Each number is 128 + 24 x the weight over the matrix's rms, rounded and kept within 0 to 255. Layers, rows and columns count from 0. Numbers have three digits each.

# layer 12 attention value, 384x192, rms 0.253, rows 326-359, columns 48-95
116153108135116156163121095092109098177059099102093110043134098128105053130102131085206153053107128087151161177148151082095103160105096101159165
073165135130129078132148055084138105140087151064135136115196072226153159080177163171075127127156126079065085128139196079143237106130113046080073
106050119018173122150135144122149106158066136197177080065113180108147075112153093169097176118090142165135117113139166096173104117092058199150170
112127126165157130123024162130200113114122145117171121017111164227099153143112103144127113126182109124038127142146115179174062068135120114192121
153159124170126145233076114162159118130049126136118136090161146221102050115095183132054119163093182118158097041118031079085069168165123115172159
107119128160125151107126154100110071128114174132119194170044083191155117092135137093101084081213136137181183129193124102120124133041146174095101
121106161056141127159175152180226191129146169168060176154160093208059130060150156097133162116105155115112111148151145159046089136133126198099160
143129157094081169184139143180131141049094121100170162128081103128120130128171145079000134110140090106114141206125177138149167194177132100070084
122155069138108103135158099082197105138192111139128085151133147150151092187111103126143108110082101123119183134125174121091127143101179198125131
101109122169150149088110178223088122054086158147116107176138201123144089122118147047066101133153112056036138181125124132193109147166091057117133
169099067210101124104112133103101146141147110142140164126151141097148091142107141085098123123103072141134141078170110117134095159128185122118149
130146132179142078160224145113099092093175176085164128104092105120157135104115147167177124154133137110087124105153123114157126133208088095154141
111177149068131044083125112093129177162111139081141100123066094107168176136114179144067140192140163076142154149133118075173098150175122046162165
120091146149111198150163002169059072075138076145179097135116095255077125160085193152116139067105117125089151147142081133102106102079176196092127
144091092161119160111130172127097131169137179058145119187155136201096139113080155072145139113151105119129128174102115129176074125088075134171122
122128144162108183126136175097176150092149157082157116101166181115142080147147160199105112083156117111127161161144113071077151111232134091178070
108106071160158143080131125176129172231129045155119184156163102039110170121194072148149078152149141181206156140128079093163141179145086181107101
164158120144119138155172177125142133230149173093095099222139167107172181165153136210142135105030125175128176145177100120227131101119063052043142
110071127123123142086109107168111165119104112071108181097128151156160092182167133085131157164096147115193195133098124080127062138141079168170181
189145165130085081144060143118239115152144211083148119205182091153097103032101119087189092176086094109100144090163151052087141081094164084125127
112220148166131095172083122158168083156143128178142189136112168224167126168031153168089111057176124101154126175092167158068157153170123083194135
130094182104106208145103080094113114153163193115130151158127171147133205116067064143159183189138119056105144114204123199141155146152160157068137
152188126119123171151185113127108111125114135173168127171141146178175135122108111115090052181116102087115115151039105122090157137176169117046131
139122138174113111121067156138088162144108083131151091083128176194130132123213156070200157170158126114126111146195121084113130156091081139135152
100156112135115127066189130130171116122117101184139198152109120091131097076173081113086166207189178150094134066111197206102100144135118050096121
127101123173132112150133104102189149225131134166151148119101031096113103111194143114091189164147130148172067081058087116155125130132158129056095
133092118113149124117093150098134101137115151137138132143120160103107146110161103127136118109129149131168148094159105125130144134086101119106137
164134136135102097125152119120123083144133126130127099160096132113134142106115113085145118124137096144149119116132168077134140147147145121116109
118159108089129135108143125160113106136119158109114153123137147082112151096141089154145113138142099145110117116145115146147138166151102131128074
176122138147093175111168145176092096096117110121163128082131142121179096134145108155102165127109113104102124096110156140150108113121117117130129
075160143146163147172141184177168124157117103137133145144171110120113134123128110139117109141139177109138102124078154105112110117111116135092111
137099111107151156122141157155128124151098157117142139108134052119066101113102145101098118144137119120131163098164152119121140117151127164106122
119145132127147101162127110100154088115136144126134115109104177101109139149091089096106111121137136100125122139133148161103094155152118105080147
107107118121098105138127136134131140138109119105130165075138119127172110125137147085115153126156152122166115102093123123103132135106139130150136
# layer 12 attention output (transposed), 384x192, rms 0.226, rows 326-359, columns 48-95
139160133134162107158071217153166117113145083136158069177137085101143129125101153141134168218093096112173142136142133156074122177177120097117179
119082144198130150078202203176161114116079131129065179095164077110080097167082091096128091166121092141138197132080184181202102121117117064155145
146102142138132144188189071081144065170109108078145105130077065192124172120116103036149140163206079141190095133145111123164114183118086049106198
142192096123140093114068174216112008160132142120166141081152127086129175199164051105044165146112157138167116136157134145091111163164167136129161
093073083145086128151158142156086133095080062073152111128160112134119220134223074145104161145089071180167136133140109148140109137128186087163143
143151105122169103146148137135163044169105155101139163192096180145148169089141100165143166119097048143159162070103102141078142104127116173074167
162176121111122086156181141128057105158117073114141141077053103063154122124143044103134144112142145178081144107142099148126095141122122237143138
110132121162122145181081097137055082128130135128063163195130148118165109146047164177215120189173139150189101078159138168188162110143152158225132
106116143058169163173181175120094087162129159131076208076136126085093104160067097118200136102158148168085165108085148141174086137099077081138153
166174104122163063055117132071140140142126108068153115086162213120152127129133220170032072143142134168132138117134100070132105090071168089150136
081182190103159138097130139130114123088101056146174154131158187094093094137104132136142095217192121173150072095124162098144156113136131146119070
060117123083100138129114079136161174173178190140122127157179181111078150081167132169139124137124129113070157101075109137121112109113250091209169
154125097117231174165179092175125163110135107116146122100205110159155138077072132166176147108124128096134180049150045112097118112077161115140051
117079127114141070176096188000164169087149121117106118144095176108083146130144072129169113169088160109149081110085151104123117193138071135135126
103089209140181134168106145121158184073158078156162189111080083094164153136202094136089094148136134206158179102143112110098118130151130141059133
126145095111194112097151130155126115116163100093119091124048108053109135160111086110178051147161106088133064108146169183157130127130120173066125
180118154101083142141093100152170095130141160125185115116070057170129093116122107133119031206158062137135177121136118150107114132111148054110115
100178172161204155133170147123137117117085195154118093119138144094122063131153220094144089148192155139180115083077092131086089151146155147110138
071097132070135110124143134115150079136145191210196107169165107154204155206090118160135086135138118121144132162147104026140138140169133131044069
051078120137157082106162135152109168139165014135104100068135131136163130057108185139138119133129139159105048068119129100180169120134124114064190
151067121170088107091067169126150096098070196186158162133108091072140163135104106093097132170114130201202110150155158118153104067106115125184165
119119116146087152042081085055063122127175146129056087142104129115117107050157110138082182161112129170091145098124046092139132110100116139109097
078105087073083133135185157148139134088108145113069112107192096055107167160238134105120088036187145067089058101133112142084160109120125145132120
121115136168136110152122107110116176128146156080202112102087145096156101127127155165213121126106168126202059205106219140114030145102085149074100
166078113139122149157073161126143122169149106194167151143058113116058093107066112146149134128089141228098088113123039172105117119131125130083144
151100146164145153104110093191062162132102161130171136093088176110078062100119121173110132066076068073107061127155144119107126125144134144071160
121137098115120111131099075111092151162138104154124155112142122143120103110109145121100091160178116104156124127128135147150152094090151114081143
115128109093166145110132164151093153112170137128115093145126131114136098136099177167112112132130112136121135136130157136134097115120142134103135
138112208156172113126151125111114161139120102140148128185147132123141127134133152140132124133166109082156160133139123147125125122119108150153150
120152115147123122134105118090138157136188150132136138146105167117153141128120147106128118145139144130148079161102119147133117171142132155179135
151128126117144098125129175134129114113135174115152163102115126120142104136137148112118151096151122142147111123150138137095097132157118090121138
132116121128107112121146090125112140128144098099165146124131131136113129126068137099139144103131144146140139119080111115114124114194107127133125
133113093125103186141107141101098088129146125116111121167136116097137119122086162132130120176154160160154151149123096100136127175129101126121155
126108127095118131106136092175157123141147105123157149148140134135154152126135139117163132112129089158161104122157131080127155129093114112132125
# layer 12 attention query, 384x192, rms 0.207, rows 352-383, columns 48-95
109157153111125075137147134090153095109149123147144118150067185168151163160153153143133142090106122125127122109134105136095162110148155104084157
114110133143131087147152137126103122135143142164154173122158139088138101166090097094154109131149135120119131129087092098121099139140131095109106
074104207114110157119149141143114133159090136124162113155100119133106130144126118113147081153116093143138134098059132108108124120104128130072111
119111126097107148111141138088189143159099166091110106081107112118102140163097140114147160096092147149146154132114147126121156124122153137142114
097086155137172122121111126192142158095094126156108136170165129145133113118089118169170105139113135124117126118109115103120122133070147149093178
141101133140126153111118150143121132118167120101101105127078102176134084143145129116157102127150119151106149104125132159107061103097128130093103
110177155112102105128111135124112125153159064128133129140127116127078110137160102136167126074161115119113132138093105133133111125109116125148097
114106099173128166140124110162132156106131122158138192112135151139139123127086155129112128125081116170127122163142141124141195071134128106132114
147123159135143155119083151104093127136118072160121130141117127120094129102144122164117161105108090158124177110087114108131085086144133117159108
119118135096151139128131159121161209096113113148150155147173135111088148149120107114139105079132140127078115161147155180147119103140111128138166
107147149142130142125125098118099128135119106208127145163110098105084099137139150141090121131131114147143153130099154142155094116168144134137132
132118139124109085128125131144122099119104119144124157122129087113097137138116071081135079172140089105123142174195153116097114140116139157129144
086147104108170144150130135106122134146131100091096163115120125133139121170139089146176123136169104131099167126137088088128117197179145145159116
154133121107120109099095123189092118130074168149082125161147131106133097123125088136129122096140120114152108084131124105145094123157113160115118
127119150110101124088091137130137137124137114111102152165138153106137128115113130186162112123085196100135133177134169138144164131098141112155140
160074128133108146153134102134152114122135153114138127108155086142142153122102118131152137129127165124105097177110119185171119166099132117158177
088124178069117150125108128136145113146104107134156148123091075134132169134068121106138118156138151153108155135109112089049163080138147088154138
119200118145110117160148109106179148133081079120090105175123120121113142137163107118098154105062111151149080151164132115111127135130106124130151
140118144198069148134169103066153112115130164132117122173145142102125148127100097133074128118130127157100106136143090133100162170101126117129168
129139166098096143144112153129094130160147118084116120112135132138124081149068140151152166144161139092133082141100131141114111146144157105161136
157091104116144102105116139102131118122159133154131111165089133132110127114135110111120136083096121069098110110073125115125126098157082131141132
097108115112118083112197151087122138155126133132122075156157170179124091120128125109096104108134141153129130165107107121104142120108167126118112
129119152132162133144096150134152132125173082175106115129129144114097118109112131094109106160176098149156110112082140125143114103104168162137112
094146103132139120189133144115111099116151123126108139146128122121067138124139102130131160138087136113132109161143122115121106073090130086108097
130139159113119141118128105170116124116166115117139145172126180132130094087119130130112097083063137101099119125165108152102129136148093128164139
115112138095137090152148136125130057139172171142106107173126168152139087122076133143125103124154146141097135164141087134162111079178124101145100
136107108119144143075119158154147135119150142134141116142117127125155101113070093153094124120153132109141079147153099125105172153134162143116117
146158147100128114066099146083176128075123126152131077155114125128126135092123130129149110166099107125144153171137115110105129125145125128136127
153107115167118151116114159151087110127138124153136156151164131144123165149132102124160131162139114118147141101091152079103167130125105178144104
120121090122121127113099086146138160120108166116076172125095106075164114148111135154109115127144126125129098151099114167137083110124149136152129
136138123160123117145096131129118081165136124149183081133116137138115119146158168113109104133159091103134099120167121151147104171167133124123148
107132170130112164125122155112127116103102138152071118165116102130169138176111101154117085108117120164187115124113121114164131125129088108130159
# layer 12 attention key, 384x192, rms 0.214, rows 352-383, columns 48-95
108145122123148097145145149178115060091105146171137145122119126130163116144181141118128116128112140151156103141171116153090129130127093128165135
131150135148077158163121156135109148130193139122178175097167150115117131158155111079134101131132152142067088101117098071135123150154167113137107
117125155113084152101169067122121125102121070150125154111198081095117129152122149149110150139103155132134105137102141078065142142120079124161122
163148126128136114079141124100121136149153179131117077148111149141114131158165137108120162111127079138116098099075183112119127097109130105141133
151089161107120049149112147147136137137088160146135149129161135135136062135137143132120121140135105080144149092175183138144129123103148133128142
188156098127107136143147103130124182099130101122070053123111140129131082173153104116111136119105155142115118146136113135110077129160114106126082
084103137157143080134168118105101119141134109146067135149127131133097108119151135110124109109121120113091117112137124143117096109103169113111085
092150140184118135158093084105129122141099132127133165113074092118138097146084109117147099133079081122145149137153135116108173097083146162108136
134132155103172140121089103112126110158090128111106122120120157132094146093125106146111179119099158122156119152107132172139129136156158177126125
138175085127146127121141143123141155121118153116104146120139138098104161136164154127129089094161116135075125096141119139125137111097076147155141
156165139166170132139104076110107118132109111123148190176156104119144161099141141145136141099166123069156151142114161147134090101110135142162093
122149183147122111109172152139151169126051127119165124156155110097120129191162123138126081120092123119094142129172145127122104094133123122101158
117094128150145133137128135109109123136074173119072110127141152167119159130090107144094153119120148136149127182142103118119140139145150113100117
135143118126120127133152106099104075175153129137134131122105120142125125165188138105117147130107119142136129121149139149144124137153102131131123
081173141119110154097132153105132102126121126131096147093096141140133126108103166143137161137112102076109162065161130124137174111126168110119155
170124161152074116116152158086158077158093134103113125110162062156121112107125152170132073140135133131130107209088120156168139169097139110113125
077090129131164149131074108146113143121124075138190148131123120114156153138109184152127119142128125128141154120138113090149131095144154139181115
117128070159105130122126122091126158084112081112114124144163136103135108126169085123123125180096181138135139147181122101115155122107150128144092
146104160134063104142120103119146145095155203141092138124094157145155156110131145122090102121152132154123121110125091129106129119141177099154110
199108126101083117121134105108108121130121139098134116132061131126097101143135120164164154155191151101167104128134086163095155122162107105151102
124108116135142145156102133130147120129145136154084127090100132108109126102144096135137132116121138075115111132083120105112171105151117138140118
107118094113152104135179124138162145154110078132086127126159169128149097098118132116132116101147158122110170094090110158081110176153130139132092
083136129130133109147139101140120134120157130169115103162140115129075114147141156155161140127146121111093132156149157097153104113151152173106153
108137113102129106111115127115130089120127107164151179125162165116099105067178093125130145079093153126140133142128131106106096108109142070114130
122129141133132125123159105138153079105147129097128128144155159165138157151114153096090109084105160112096155115116112128134136137151068126155164
161075157126150094087135110136112102120136130128080139129166086124140097138138123143127099166130132139129129125145082137084132127151111092157097
154112120078130150089103165169175139113135110161123166118091110117166118109132154102140114098102089146129068156147115128104152167102162134110126
145113097103111143129120131108130123126119083107149139124164116098133136090138119150104140124128088101114104117105073174110110140116123154106156
109119178150133119125088120136130108138100157094122115102123094127111214133095120130130098142125126083132109117105124073148133119105152124145143
103130146150156180107113127062105175135141166069107145092130131115165072146106164135126144127142116122106126163104144107121119151121187111123147
151109096149148090124096133137114101168142141145150116158137124125099155151143139113103139135158131146144114122153073109140113159116093134130130
127125133160100135098155133158118128149128136150118130165111105142109168133126122149110113137109112168159172112137136110169083163078156124111141